{
  "hidden_act": "gelu",
  "norm_place": "pre",
  "bias": "all",
  "optimizer": "soap_variant",
  "final_lr_fraction": 0.05
}
Each number is 500 + 25 x the weight over its row's rms, rounded and kept within 0 to 999. Layers, rows and columns count from 0. Numbers have three digits each. The size before them is the row's rms in percent of the matrix's.

# layer 5 attention key, 320x320, rms 0.0279, rows 283-319, columns 240-319
103:511514486463535468530499507487492456520487512542479446521515498532471504472548516479523581549458520503478531508501518464519487533482562510520547492519530500512506484503505495536500474447434506504472494483467490497484491527502521505519514498
103:493484494483489465470506516572524455484493518502484499465550544511497513480483493505527526502489472439475526504465498492551510542505490499521531481458489521448513507528565484523441501482503510535456469501478490487530475525496480505536496481
105:476482498504524472510464525495468511499481480527478496497534486487495505508497457507515522481494543542533513464498504499485476500490491520481501530502532470479465519469492599487513534519495484461540498516473508462526502504480474537499476502
099:484480494484490504550505481535445471518504458519541517496494508496478480490508473484516531463486504462518522521514509543518444516512484492529479507497476496460529496448421528549482500462483512526486475480481486535532530519476458516483477515
099:524516511524468490483440531533477511490496539454491508495553468537526519478503456426507513492475471498542478463506508475535458494489517483465521485512486477498513491509501498563484508485487524494443470493501519503476485561504472459462528452
102:477513505504486478489491494513490430485556514515488532484543485503474472486529492517522516514496509539482494488535499490494481526545517470468516525495524476477506525543494495516529497523500522492461512467470451507507447491473482470507486511
108:493496516495515518481550499553513487478460518501529489561463510490524491470492536516501514499525443489483508503487491488512511507481505484468468497446448498539538505501447481517536486476505467542547459508481532528497444530489460492499480495
098:486492509562527440491482497485517513487520533497482516479484489513471553505534522486492523504526474486520517491505477472465501476462503470483470463496490486496506503483514533484519477488516548517513533505498462504516482474515474505495506471
102:517520509509522540485467483563482484551497535457519538503488486565558507471462475513486479519457494482505506499474499525486480498474527476477515462492515549527497485468506467507523471543502497515498477513517497492514512450493503509515478530
109:549526486509563546506500487506471456529461467513501510506535508542489479560467492519487489513542537505518469512495468490490480498535526518500456520505512495479497487475497529539525542523561498560506499527504459539482509479489496492517487515
102:476528551500471484455495506477466533550484504484519505484494461466512563506552528520527515512507467477484473466511549502510531481522510495488463504484474529508479478466519463534479494474507488519506498507521492536493481549426490486537532591
105:520514478502516515537500449466503465457465551526470450500518525532445477512493522507570491514520504534498495522493519520464520437503473491519536539487483473441552509516447490469510506502528478488503483455497505512480524448484517546469489503
098:509514475493488488479483487550454516528480528445466553497549487489499532502517517473518517459529465516519499542499520492492460469499481479490457499451532489475502497508494539471450475537499487505527536517500523505502505495485512514513511513
099:534491498515525510500477502503509498495483492481514507559554504482461532490475511532513502512445479536471473499513505507452545512506495498481488523448491477504484488489491548494509509517476514486532517474523515490484487485513509524494523550
102:501475525475513527518522505465513483560476525542496472475476485512477514514491503498504477491523522498442523502511504508445532521521467486526517482495474471472545478528460558460478548505496514477507495495502500471496524497505456495478481535
107:481487508555517519518509546481535512499541539526470490545526522516553492484503482487482457475513492490447513490489491501484497476513489482492507507505517495516469487487470502461515505499525495509510526499473510486505467480523466495492479510
102:557536520492507487487491516518468456504491495500552480448508492502489570552450480498475499490521501451502519472498513495527462510484487473480552516466544521522490482511549499488500490486533477482539482489534515505496430484484526524491538523
097:503486503515491506427490481493496517516534501520488478519549515485518508488485484497507512480505541478510495480507515466516541557519512492453521468474508497480486484518470514486523474508524474527518516474504475484471485476530555552473497465
103:486490515478518437500493522466514516511493517517537508521536531519534532479513486523467494536431511473475507490480511519466485475477518510501462524481517515480507519497528435493516520494495523503495529523477512480506469583471516472474490535
098:494511445477484512489512540537499454496510533526477507452522491505528517481484495526488527520489458490488437518497492435492491448478490512504505495462475542524503483539490518477486525497524500513495470517507530515489505468511468510484495499
104:473509499472493471510514472506442503477511526531496479483475518485538504470450506489452547494472496461470547491514512500481525469498530530488545477526485482493529518538507439502463475508536488509512488508511510511538538463484531477500525556
098:528501492505472503458497504530515493529533516467476480477521439504492503483520524525471505513496517516460529471470528514526473500479508496527528468473486494513458518504515532483502517492498495488518466508489515520527524470561492471537506474
102:498500529507512514519425541502473456492544467474478511472510477516439511452502516509468500519506486509517489515491486522507504523512488542506466496498504514570532504460534518495488513488460490497501522499483504520471496480499531481465495532
104:520504510497499528452526471433481523476492532533577522491489484449480475507460512509502528538478564506531506497470437479529450490500478464505475484520477481506497443475491496519525500501512515513523502471489485477501507480512490477496487509
107:516501500492510510504497542474486546492504492530519498504489497486504541510502485506542471521492527485457465475510495510510491526493517489474461482503518485513482503494481498513531522525467455474506500453485484465524498504519481492512499527
101:529508507513491465532554492500536481535505511491514504506499499487527492492478528528450469523491490517487530556487494504532486486470480478501473495510508532491471509450482493489550517524531529487483527552537459482510544475491488519465531528
107:485525497542482493495510510487512496492528492509463484531515520499498498513520529496457447463495462461538464494476489514509495470454496493480471516524503524539533475530500496422504514497513468523537514477497495509521458474443525513476488552
104:544449457488503519486518535471542526499518470498476503512502509484538522488514489520497521488525515491477534499504508485505492499469490537517524496499458501547531494532448447433491479515528475499506489518456492516510486512555472508472488489
101:500491495459542480520479482523533525490501498470448519443513492509476475518484518515520500499522487479502474509474523458527509474446488493467508482506509513510538508537500512440490518498529462491531520495526528485496474529502529504497488531
107:534477498505506524489504520516502556463481540501541503484481479541512503467512516473489486488514503516506482545506482546500510504487448548508573454492517478530481479534451489495504475487498500495524537526502501461495493494428530527487486535
100:486499463540505521448487501515510477486484486470470505546488520519481507455506489514522571527489505509511468492483468466490479488481453489502516506491525483509484508448488498507527536571498473503521500480535511490508554489451525494465483494
094:505476518532510498483488500491482464523498459523488474469500528517511523509512538506488494489467462500507488524490487502532500518505528514446516478502525521507488545531464501505491503503485535470572517526524511476501473500498462494469498553
103:472484471473493449481503546524513495491501484469478482524492544523484521522519475521525466504509515488474519492511480471484479532510492468498522523494493506444514511480504502505490506485501484467469456501526466493519503486497546518543487533
101:530491493532459524511460496473492455485487525504483466496459495411488496527485529508500473498550517502484478510461525490496509474506521524495473470510493524498484482503483503499501491503468475518482509517498556477458508465490512498500506501
099:494521468503515491508558437483514522531478485522518483503539539565513462522522504519508509504538530506533483509526501528525541524490475508487484530533491504497552516491483498509506521505504517539489426463434498499537552495501490530474493476
106:480512503508507503521496485505488505469519509437510467506522482485488510501502522472539474491505522481531476532457472544463505515508525451526512523488519470465515496526488509450468498518489476516472476541493520558508467518478473508551487528
094:488508555510499496489467490473410515479517490459522484512520498446509526480484464559487544494494502500529548493518482564529521482464477508502490523513495485517484479470517555486512460512502505466512486512477533533485481508515528506458498537
# layer 5 attention query, 320x320, rms 0.0279, rows 284-319, columns 240-319
103:469509515496517490504493488567535478493496503503482493489480493510469485506508486485515510494489465463487490539489474504517508493504516493470508483509509503474532479524565505529452532505529493471503485537523473492496531496541514523527491465
106:464462497492506519512487498501477545499487495527488508473528465466506496495493487488495506421506541531515467485496505472510487515491477483459494535530502467508468488479520548460502526472518495484517487486487495471515526497475497542505498492
107:501485480481448488541533469497457532511511483519530508484512545463515545514499518504535513510517527496510442555476467512491487459522513510505564480495467503480497498506472539528539528469517480503544438502545483509523475467481512531479483499
098:528556467521490479506509565543457540490499508516499509481484513503541530501497476456500522474530498482548503486495526473533492543480554515484557512528495463494485522473505502541480497501473463528495483514527522498465509519485513521503535437
101:527495512489480507461471490544529494482552491503481526479496476515509500510516505505494524507484491523502471497541498476496519501494498490506469537505550510494526506544507510527487519501512483488495499478473521469476516503496509513476425534
108:476483536495487496485534498490490441462542490533521509546501511439538529485485511514511493501512482490496511534493488457444543499494472468492510519508451538507494480534478432527519574457473513473503478486458520525499490503514463497494502489
100:500476489512464493514508493471517527506520504491467528474500505515482541488497505497468484487492461487492515475508519510501492498510529473495470550531464446499506523480497527558508493479488527512471476472555436512488477493532498476540473437
102:551486497501532510502496521567496509520543495532528515544486467496547505525443458474484517520448509465463502455495520500509488489517543491491504480482499537585495468505492500548497481499498481508479527522532472457484506492495512487484496466
112:484492499531500524546485517509505411495513489498496496474530509485551540556473499528497475466506533505555484503491498475455502509551480495511451503480507505548521512496490519469507505508531519552480500486513522456487510500499499478515491519
108:522533483494503469476522534477501535502481470539552540506495504503521523523509533501506475551496512498485506483477495531529552461508526438508454485515482484492480490467536509490491493468470518465498482493499499466509485502475562503510543545
106:521494499469525540513507492483486449516490489501474454487503511528507460470481466546528522478503521556533511504478477515485489507511485486550490490538486519466509538580466481455501519526485504455498490446486519516513513459529505548520500506
101:527503474488492479523492469487471480474467505465511523504524467507523508554507532506493487502524515505490446517499479495506458497486538509505482469489533483502471473538510524518459489512500497512465500535533509529495469517484506478530457470
103:477475541512514506504515471471470468525459486462523488523548515441506490477488509502483518469460524528484514504481531499461521466521513488474508490454496475502508507506495515515496494552493524490487472459464579488475511520534489543502527567
112:511510520483475461520489517504494460509470452485527471494494493516478493531511438516476513492495571521479494493484514519488522513526454523503498515483497488509499504539458526510510512491487549485566499451475489477484525472508483460506527485
107:482499510519525520543497522484538485487521527544465500463495526489558516496513512459523529483490571467487483497464490543525479461503517478509462527526524479512472472493467500468508515535458482474480501484472523480516532477508468496470511486
106:529550492545546457510440498495510462508455525502518520492457498518491496498482476494484481499473497478505518521505491494474473498520474493485520520472526508514513472525478481497501487531492460459493485481467493473510454508491529491518529546
100:479484499487519506469488509490492482533514510484475508492538529506500501507511444483476508467490503482513483519499478502498525504550483510484533517482523477530450523484539455465501465519475541483480483493487486469478456509533502547538488492
104:490503495501524476534467514470475573488480492529526512507496513482535479526471518479447557542505503485485474514485464482490518492510523515513474515506527492476509531506520490518471502509493493490540491522470517497498467549483466505459495486
103:513508445513491499470494512527501477524514500504485480538540493533503533514492475509470486472482448508479512539514494490495520442503453548506569511495468535527481460525475473539515500534527503500505500509488494552476494521503494489420512535
104:459512459492486473486506479488464493511490526514464467497543517500529477494486478506495540509526519490473520432522491515487499514449490518490502473493461522518510472537488472474484467468526496485462500483519554518542509471470484495470500526
100:523528496492471514503482481533526467549539533501479509490495452473505488517491510491517510513481512520462500473502575514495454522501492498490500542505507493523481510487497489471465468498461451485510457542497486461490536495554495495518508520
104:485493500483491492567469490503506486483519506530535521509503485510479507485462555484473492556499465522501493497510519502505482497506512470490503501497491521498548491530501538498522545523460491456439532471491484533531479445483495479447501457
105:542474512498495523466493433454487529455505521514556540502508504454511529499488505534489529505470522495489514480487490523541479466497488468472484454511521454499531431530459498493509490511489510512536519504460547492482475472508519500504512519
108:483507511484527495502493532480486491525493497508558490520518471469534505492522475506516491497485489488535505436469481497501510526509512472473507540501562473486484453481479499524549513502492500492471495475468513528512482516506439483452507546
104:473529505493500498521533449510479464537481557487531515486509473526533525515512517472476525591465528501489545537502513547516511463470471508476504474503507509476508503456503460475516501522487517493498512490507465541508539507489504515481499473
117:469489476523530481480486513473552496483487504486466472448514551532483487545520484513479495435511490475485495523489453491487537546463485471498466540504509499530504466515521487482536502538498521544509520483462504501536505556507507491512517503
107:497487493507510508463491479502541499521527499505476455488461494518518505499466463513451534473498498495501483492564510546494529489447471506504506517491469500543507455515449451466487473495529498503499523537492512510530526522528489523499510517
103:549522521462531464474507472490528475497499507519487534454512477491448506516493533473528462473488487459496493519483512524504484529459497510503490500497539509509507555483474473497519515520485471494477536476508500519480510496546467472530517466
109:546488503537507499494475518505544461488498498499499494480492442538517499503465508444485497513516515525493510526514499512469503519510464551518497468444494516547502516490481463521514490508462524516514500530460520482498504515437531520503516458
102:488496479463510527464493476466489510520482495462518497495512455517507499431461482499493533451502487481452500503505480482481515484492477492477510535545468521516478499480470482483509514533478463529467491520506520527507505518532457514508472525
096:505491483504518531523475510484494505472497458493481471526478478475497489544503496479484500452531445508549480497518474492514526533494473497498481501493496487517485525525476482504524502480481542488508495527521508483499492503499485488471524526
106:469512439479525495525525504470509515448541528500462466502501517534500484502455505474494504530510526491485530495504456489497497502532522458462493484484516465445508522492498500528479490494483507502486455463534510498497512495488526517531507475
105:495528486525514524497486482474470480504460502531526481526482533469501514486500520509507535501528528512487532512503527486505487486526477499505511469485522501475487500525480502465504480543498515518486543539491498508526517501525515464553442534
101:487534480478545477514523469482485495485539470493492497505503507506476468493504510545516538470474486487523489545522514514515524502514512477509533470508486538476504536513533499482533480481505547521513510455471514527537531495486501500472531496
108:490515485512493522508478478498490539489512539502540436531554464504531486506501525464523495502544542476484541537470498511526515517523550472507450503479516487496514489512521505455490514514514426492482492458457532593510447491492474464532511510
095:494486465485506540492476483494429484521491490486506487548507507473529492475513515513511560504479532519456476512489467516481503478524495489513485496461519440510460512524533509481539499505546487518491482459476506496498448488494533452489543491
# layer 5 attention value, 320x320, rms 0.0278, rows 256-305, columns 240-319
086:487515481554534478492508443492510476511556466465507507492502520499497536521543463502501527502482530468467546515496453510477480487522489518514508516508495516485501523514504500483485472462558496503469495490499513485448499518498557529545526512
091:539470497490492502526490505540470526507486498494501511464500533519484508492504489470475449502438452518508509492505513468476468466482488476526507499520484516507505519529547508546498478492500497507473471497523472506477460464521540500527466474
085:470563518515514517505525511506493537476494486481474479511523520478530475482520478511505541501466497532490504533523511512522502522486496513511533503548492506510512509487460462518512519505494503452498513485433499545543478465495503503479485503
083:500503512471497515466490533473489483463494518518509531536517474515475528484496525525502541490486538507523541536502506482499535488524499482482498473539543494482505454501505458520492478515479540501489495481540475503467502512529528484501476531
086:491514545496500517485510519515463474531487528488499524503503457497495536466529522529492453480481501476540494491508503468502481504482515491540517513569510459502503489524509475501474519449518516518504509473495491477501485506472507551488516530
079:505504515532536504457504477514507540536500487505523420521482460505494492450490510527466493523488484461526495526493517507533485478534521508485456477491521498476491484541523478546476542486489498516533502486518472485513473492462552523499497500
085:520452482532509509497522534481503475450512484540507504533511491559496474475464484491516507488507504482512508438491480525522477513530529470505493565506479438537527541508495520588491517511504498491484485459505488509519537462506468456472524534
090:511502478488520454485493494520529478527500502469534466533496494493500511512547493483478505488450525506506508518520500531452505521508506480514473499565513463496499501503508471507541529525512470544539481527503518521502487530461494514517448508
085:486480509530481475479481480471487533438496481530455449499500505490489546510516516480524496507518505469494475463522497497505484493506448543499484503496487508513515510513441477502531500497539536491559520462493487466489513478500517516499513484
080:497485508492503504513482477455554488446513490489507480458488507542473464505476480485491508503470522526464479517481494518538484503535515538482477477474499510503484496513470508495485527465480527524511535517517484522489490519506510491512490495
091:506517528524466452475516492487516531503495478461496526500504535478534501532498470455464545513492526496468509510510527511491480505518460477551524511507501490507487525489456461466490498490534505540514481510548458507514488490506541489504521459
088:488505532464462489526504510527566535492477449509521479474536482507511525524452524537500496542498526478472468521506487500537482471510472495445483491498458463470510532523526497462511515494502484483483489476454539521475493519490519466485516514
082:484484520516518542485492530493516538483494490521488525500505510506484501538490507459503511518520504524531521486446490491509465507484494473510487512484538486531494480484492429520522531515456490514494488502537468470501510510522475470496526527
088:485505512467522529561542512509495527554503456481537473537466494496500503509494498497512509482547496482483472492515487473482522519504519493521482467507518497534505487516501480538527538475522488517542530472484491536491499494520516508477511522
092:475522500508459498500506493465474533467472469532467481489555514479533512485507486525494484499486482517497529473523516511508493458530512504507480537466520476544469445491513475531515503497517512542498520485516466520502513498525505530522508496
085:494544432490478496483525485487511482514476462513526470549496457490497537499480508484535480496507489519502506579496567515526471486499511467562498528479530476513487508492489475501507558493499485505485502511501468504449504502516520469520544474
094:524455449498517488549537530511470454463490494529537552477498478513486513495487502507509514499519436525499499466498535512511490472508535499499482536480454528510515500480473511490517502539522506553556513517471463516495541468504484462485495473
087:485511526464491479514507469528530464531489506494530517484455468507525512505523505495489492485495468493498472505502485524486534492479504523480533549516459491521490502530521486511485540535513527514506523559446533490456511528553497532531509484
080:483493512481481525469484504517508498480478531502511482498515481440469499510525487491496508503485510486448465518522490551530487555505458449494516467514472430480498469490545495489494522509515485487468472517530487550523498511511514504502514519
089:494537509522525503474467487475472512526515465486511494527503476467478490509495521498494485514482521523489473503490494470495498492496470459523499526509497518530525519517494492520477501542476482495522497514461520472509463476528459514508458459
089:577490464465556516516486575494474510544531458528491524524500515514482493499489464503531500540483530466494481503521479499543504522520455491478511502518494498462537518504549484504473514561500503462493513510529515506476491518503492500502470467
088:500528513515487456522488552502511517499463471505529500509476511472518474490504524490458538510480471503477518479471480513497507491514482502494496499539529483539466484542480485484522526464465494456452519516488464480511505508553476524483469503
091:505500475520499482490457494451494508503474502500496482487447504505528478528520483558463495530547512469502461450544508509487497492516494510493494498518487521500495491520511582562484497553504485514489517493456481525499520450497502530518532491
086:478500510520467527508519519524482455443484523492507521530517480488462521504452480515504527552519461543500496509485481528483470481461512514519490486447459515462491492479566508478477492516508513522501483474496507485480466526527502513537505508
087:496527527520487507560513482509462488470536523491523494510509526528428485505488502531490520520512478504506540487529474487501450462499501523464507494522515455522516491520492491499504524531492508464511532499466525498472517518498476485477504489
087:480521486529508523514503488526483539454489501535522499538463447477546536490470494528557517495559501484509500496514490457504494514516483520501471493455479561517499490534510515481512482498493504475500481478513473523473510513480487492483483479
081:494449522501491498525516535499468500500528524470499518565508503499513460545512533492515472521523519513489489530471436532511466515499531498545490495500464488523504479505498509518504496493481469484510522496508487490495474491564494546438500525
093:511497513444476484429509469461528458522513443480541452536513495475455490490523483509509488472498485500515560484472500502484518531506541530533499476496520500511487481520498479547499527495481499468487530467490488505429495498528487505538510497
082:498496484452499494481516480472464476490529498493527495475544483517544520517526503531503506502511487530523550539518491489466446497520523501523508528492534504494467483496595474473483511497510520509534471507506514482544510473485511464523535527
092:489501441506458506503483476509463531496535483507502540517508522519534486553488494499465521513537501537488469466516581507467458536526484500538506475522523532494466477529483510497506478446507501474477497496515495492518458536497484488469490536
090:477467440515491513537488504490474463456509492495470467541500512442522537462508543509494496503485505541536506517498487516529510539517468468490514488495486526499464531471496556504539510558566468480497527502495519488513452522557488527503482514
090:475533504507497526536482513532455500473504494493485478527479509513479490479526478492480495503497482453484489522477489506516501503530526504469487519485480496525485468525533467504499540503481486572502489521506491514515529496502488492550510447
088:472473463504508531467505522503497537510484470500513518470482536487513495492502475568541486489510523458547520485504505496542479470504502525470532494515517492510460477525499484535488522476499482530515493550519480480445498491505462508473527491
085:477532542477514493551520531475466519475504475468510514505497484450502498479495532524499484481489515516507474532506509489551463506475525476512485532514483505554515477485502463476486470518467458476465484517468514502469544501513524507526520470
091:475466478496491500458500492484471508497422501501490532537487514505496501511530484494500498483474515506470522502500522507495514502485549562506491445534525518469553530490459542511500490508481529527511492500460503533483518469524550503515510511
092:486502534515486473476482455485497498470454480467537490481504526520507505472557534469468496506505503468506486495515528535498505512495443488504466520504501479539495538510492533528481529515465474481470520501513536509511518485532557517509521495
086:498470479470485518489505459469455504487495535508456487466475505507460462526557494462534505529458503506506483496543547467494477515498500490466490513483495493536491477509522469495480462497521489507464532501442523470514514496538495503507507498
088:493496505514520488530520511485523515477491502519504496498470520527496505482504519481470512530482500501505490495512495477456491483462524476474479488518558500468495547517430508492536511517447501513506496489551528505506471494506503527474517500
084:523517478520457520492529508495498464474544511476495485518503493535493499529473501480513512509442491512502507479486528481548510513481455490505491523481501459524507509512466506495483511478504492524480509548505511487525479472442475491535511500
092:496508522518478484439500500549509450499546502486483523529491517493533492481531507483483497517461496494491512513510465528496480540503504501512501494535505494510509536517472502488506476517544501533528503480476502522502497555521552519536492494
087:505449492494515420495510522523487468496474493539543506507500531499451489491533476487505548515506507491515491473547506534499504563469471491475486452527476492534479460511501495462511496487514515484493460451483503488465540505525486505478502532
096:470524499515445505483438525459465457497514456476514524491420491497489532504454493494481496478448515483484550487532508495492526447520464515481517568508506513548509485525476504475476497520523472526510497494539460485527477522461513509477487490
088:509485488496484498522527489487536477502517538481519476485470457505475484493477498511494498472487494481515525498463494516544491483490494508498495509505482496510496502495517506469498520494554546495479486528475486490506524514488466470530521493
089:493519468471465504548478464513489501520518484462496520501514516546486494471464491485517540514500486485477514490513525533540469535476497506500458515496451494508509465518498487480485508502506446539561506563545548513493496504526484509519497512
081:484501532466463473489489466487479493499512474491481476530530480489509504472487520493491512470500456502536489524507538518527495535510511494459513500437490516520476445544484520436556488493463523463556466504521504525517467504517475510526479470
094:506503451511519485534473484485487482466505432522479477515491504495569490500534493464514531450517479459481489484502491524508503490498496477471478521512480489487482493457494503513535477485526540549473477505480479510452479550497497481485512494
082:529521514565500512534525522504507505512490470496486553522483504488479514522504476491546508462475547522513517528498487504499507501530528471490483517510537514482481502521479539500511499483467464541498554428489487533558514490517497534463481492
081:518531455495480473510447462525499455504570506500537543500497505488488471511492513477541546525516558514511524432475539539515498479473498519490494495533485483504491452490487442492499448516477485493512538490538536505499476495487482540549485501
090:467538448513514537547461479473490487516498485494521576490495478529479553520510473487478542485472505510476478513518520505505476461452470471478502450497499519503504517509494520511512444490506466489506502519491501527505516500471487499544494503
088:544477467474467497459478491501498508503515506460514459509535452521482517550492536502444509492488521524494504459502471527495517526471525538455471489491494489490494513486536490559507463542496467498496482496520463487560519499485494546468453529
# layer 5 attention output (transposed), 320x320, rms 0.0344, rows 256-305, columns 240-319
088:539477501494488541532445529501503494495468534545504523492493495486511530504484522489505510496499495492534449464525532501541469492509510513504489505482522482517501528503492529477530545508490501494540471468488515472515486517522502474496448517
092:491491536471509487509468499480480505512518503518509511508479522498439500508482467499519517477503477516544490500471481500488511498517497538484477504510527517494533527498476522513511484524504488496488547500502474508493486493541491490515496506
089:493473468493473504454484505503499527512504489528524487506474477473497523512496507478487475490481486481492513467477517486477500525514523478519445506474502518509520457541471533467548507466518511543503509516473538495494470526470476500502488520
089:493474464500525475471473475513502520549527484503480485502497512506500512480503505494511477488452512485485474505462484536525492540461461463538500500554468479498457494503529538516481519489539515512499456516516516498544496469491487492506491474
086:487506501484492525540509495562545501483511511528487472497505541520474465478486457485532451512505513502454520486486485504537485481523542431487514471446551506492544482537499494470494502537470465514485455484510492489478529489497481492525478482
077:481491517530519494580494487502538525492517488483465544463523502510493486494464512438474504474529536463532506470530528498487484524454495502501506480470539499551609525481471542466534516489528469477487464483530500452474545496499504489509500484
089:519516500488542499493479485506538450508456475499495522522507467479501493505500502513405524512491496507495505496531533497477513569507460523508486497503495503504458494450516485481481490490542493489511520494524506456519505521497494549488500513
094:474486581491464530528478485549459529469537477494507536485543515448458477503438438540485500502502485475509498502487478496511480467495486509516464481477554502560512455480494525491517513485508514516475474466470496504525475489523469458461510486
090:497474534499478508507496526498536489477532501517550514456478478479528484438525503452512479509469529535500530540468519477520476518506538508464520493498499494504485478495526535498529515500470480522479527514493498497505505538461524480535542502
083:490504492488495471525544500510498496524493420509530500541489503429526514512496458516512514482533493485539519482504507511514497522517477522488447492523533499463480549496513536520493466475516508533467513498510482489511511498523483524442472564
091:455498514509483578473539450496470517476504450486513490482475493499459486471514519509524495501522517545537497443526506511527503507471493503536498524531476501476508503432473545511515477507517507477468527523501524480518495487508519507538484506
087:514530507519481501479514513477505439521515515494450536475509513531484513473517450505523512480501490536515482521470523474482451494537484526513493515488552524488465505535456495508555513508510519483465499521470440516479474508489468516484504453
087:487565457503481479497535545543481498503514456437516497494504514508465492518493482510507483491504482453449530528506476532468518510543484492480491492482447501485502507507501508479502496521508486456529462484489512503509463496472537486519479528
087:506485497501466492460524494522515502491487555487528501478524501495493496487508521513476508512452493535549550495500503522520504463491490503491489478518527525535487484556547552503480526506510495478488465541472523513507460514478534480491465460
092:502522495499544504505468509511535453499527495474515511494548527518486463503489477499527500488471528482538481488463486471478512490520523516490534492479496500479545506503540507484521483466426456530481510495538520475498524480524528506485446483
087:539518528493543492496513486516509463499475533508494499490502515516446471525521456467448530561488515566482470478535499518490497452505517491496483487489487510480463469484487467504505476524501504544497495447515506502500498487476505460466493482
093:548510539494509492485479513523492481566465527513503470496495521472511491487518514521467497500463463511514485498462462538454475461516508530547479518467528475506540527507531498495496489468483476494465518531495515472511503473533496524553497544
087:486487508552500538502492524483477535488498511512555548546490470423514510477521496498489480510478526498516491491512524484486505521534520510502492494476528480503473484473525502534503507503517467494530483453494551473482480498478479517516447552
083:547556489494495491469538486466519555536530466498509555488487530544510470500469495534487497532530512539543531514499497478521500481483505536493459482532492530506481515516533532518512504499499513481568536511489473470487485481432526446507491484
093:491498519474483515476505507552504549496500563514503486493500519503537496488503499487500467502468513440511491477497496496484495519517495548508480539494496483463519490503491491482498470506530492522487497550485501504510508537494498481471478514
088:456515497483520470500479470495481491488483568481482462479517503530490468498530512503462470494475480509537537510527437500447494490497482477517494486519505521478510496498486521501521503527515549468488499489510462483477497514509499531493524478
093:449505499495532495482484488516488504464515524494543469512529511506486472520452535494535517490540501543525488477545502529450504485506501473504476503482520492464515497421489514483515514538499453499539506500492504549495484495473525506509471498
092:504477550475468528541496484472498525462508532490537491534544487520514473476493558564495521520487542529479513493512487550501503485476482505502492529487522451483485507517483427498546508476509454513493527539523518513492483532514508494530504516
087:435535518460528493482513513549522545573488497514472460522464483483509499519552491480517478451434498536475478474496512465502514517519510512507522506485501508521512485468492516547499528545480502515527495530482482476524508485529482512460529471
088:498470470504511502457480477515485523483470458539503503475547490508548468519495474471509476479538500521514477477497514517479507494475491480458496500471530489532510493491507501501514457521526460492491532496499472499517528482529442521514466537
089:499487510450504458474495514490528523481479498472464489473479513493470493542520498513487505513482450501474527471513466506519504458490487507514518497453480480454520532526484460523489512536512489464529493505524460546489500501508472521489513527
083:496525507520484448487498482470512503452445483486517465500466505508503468453522508538525510506462530507505510498462527467501525499469516523496493537480535518490500484478519441529444502483486517475510483568501529497516567480496466497506466539
091:504487494512492530551503479527460481536492509518494492518514509471515466537491529521463521501486507498501459501511508513532469475518474498464486497459479448493500487547519516508466552509514451524506503538525519486478496451464556509523504517
082:519526501500526508504528532488528494500531512507468547528457540520493505485477478525516520496450493548488455504442481487463520524493468514460510526514485486502519510498450516496526500487421466525509470459521507512483534518577454528455539442
090:468496506457520472500504556512515508495492489515512468490513532530529500508513531509498521482520471492504507466461519482510497505473547506485499525541490462523506523472480509501498472454475496485532494546487455531476516493505489484494490509
091:512513491548528457454454524532494526509506504534519524499516498492472515559517496502501509511494474488486518486523511515533499518509494597473460505452471501514522479484566468486468504472501498523527502509525476509522513544509486508504493458
091:501500499489517519515555473480497523491539474474512517536538513477488486520512500518530473445536498539564501513515441512488505470502485502507511488476531462495545492489522511476513461471505511499468561497493475509515510497472505540458527563
087:526539507472506490525500476500496487493493501518490472488518525489496453512478504474534520526496526520533505540482501489492512511468487496522486511466514496483477538519522517488496529526531492502469479491449483492503513481496523508509514472
090:521529479514463483511465484507513539474507500499449442502502500554491492486505425505527511492524541463486552504468519511495507504492500567492486483510478516498499490511497507475494511473526566506504523453480526498513537497497449503441481493
088:482505516469499485493489519484529496493495502527512501479527511538522516480490495510490488536474489475502494502460520526519460545501469486486461528506546482543446505533564499515488499494498496495427543517513480468473469503488471516504505499
096:517502456540526556519506504467501472494494540512521472517520500489518455518469492531459532502459525513494465532490491479457492471503539554524503480465509527541469455480454488485506537542519496532516470473490513475488487481455509496494488560
090:517525487511495501478501514503497524477518515467489514511513498503518520498479503486460493448522435498507529477497501474531486484473478471506493506490521519457466501474440527505482493510460453485486471494523487475439456518499486500506508486
087:488495519496530479461503453495467505495487490475490475483471501479466486487467480499466471522488509523498516498547515476512487529511505470524459514479527458502481495498511518474505494525521513516502493525492450514467478484533502457498502485
090:464490484507516515503476471484510536531477486516496496497501492471489490504539505511533466490510512578499504529524487505455492511573490499493503475507476534485467514496508535501523451520519510467553495506469515492494471477516524552508493486
092:504521522495527489550514470522496490446494470500547487526476487493508497537492496517499474491533506526524498505492505478535507521545542495501518479470509494504486491468488472515511524517505477526537477494484504520538486510517429498504508524
089:518462529509497529511472461530516482487486521537497566486500492509532494475514484518530460483498497495481509534490493516491513474460484489548512484464486525510488494509453516556492504513510503484474562487482529537508450530491511489491446471
097:497501526479505451505513468536485557504504510501469479500539482475479519563573540495528524531542536491484484496497498504527532505464497507472518482536521502503526550476569550519475460475481502473463527498496464523501479483534499463506536498
088:537515524527491513458503504498498514531450467464541531507481508493495488540471509546569471492494484573553480504475512527474468524514517482469509508462493498523506515501496501530494529492466483549523472450457519513461499478517511523487500505
092:539472539479523507480521516504500489512495491535494527500495508481512534485525517508523520497505506515485515495541509491483525430520459495489494498522509509525543484495475518507525441496514507506419516456486515502511531533483478513469494494
084:541511532523475497514534503518526484554531538488495536522462488480513509481475472485500473500475478498469485473511527484527496490504499496514562490504482499529502527454506491486511457487522458492520515508505534527493523497532476457479516530
097:487498502495478497514519498501485501480479512543500556517514499514481521518500491468486481493521503446537504523512488503498490465499491551540517489532504471528484475494486501532461515529513467513500517477538478522503505501502496535492550512
082:508488492489491451449537498516496503509541530498541488532493525514510513473507517518507525536490465468511507543527464496493508518474511530475485499496472487543464491510520476529491461486498511478486466538491471481517428511539486519528495486
086:503502537493508508513486521510457518500474468517489505478460487479517470543548493487517511492483463477528491501472540524496517520483469517474467491526505536474487521498533485497496543460530522486513505519465521460539507474519505465448505499
093:494522521465472469489494519477510482527507495508484476494479503482497494477537522525503479469497484465510482485509477459521513512529533526519465504517491461493512486532524524513496503480478561521486499459473513517481475531511487469479479447
089:511510529463502447517486539504481516501470501501526484525469513487495524510477499524478491492481489539468512517490476512469487525482482511516525487467469520506510537463490482530479474491447553478536459494494507476462532531487493500514478510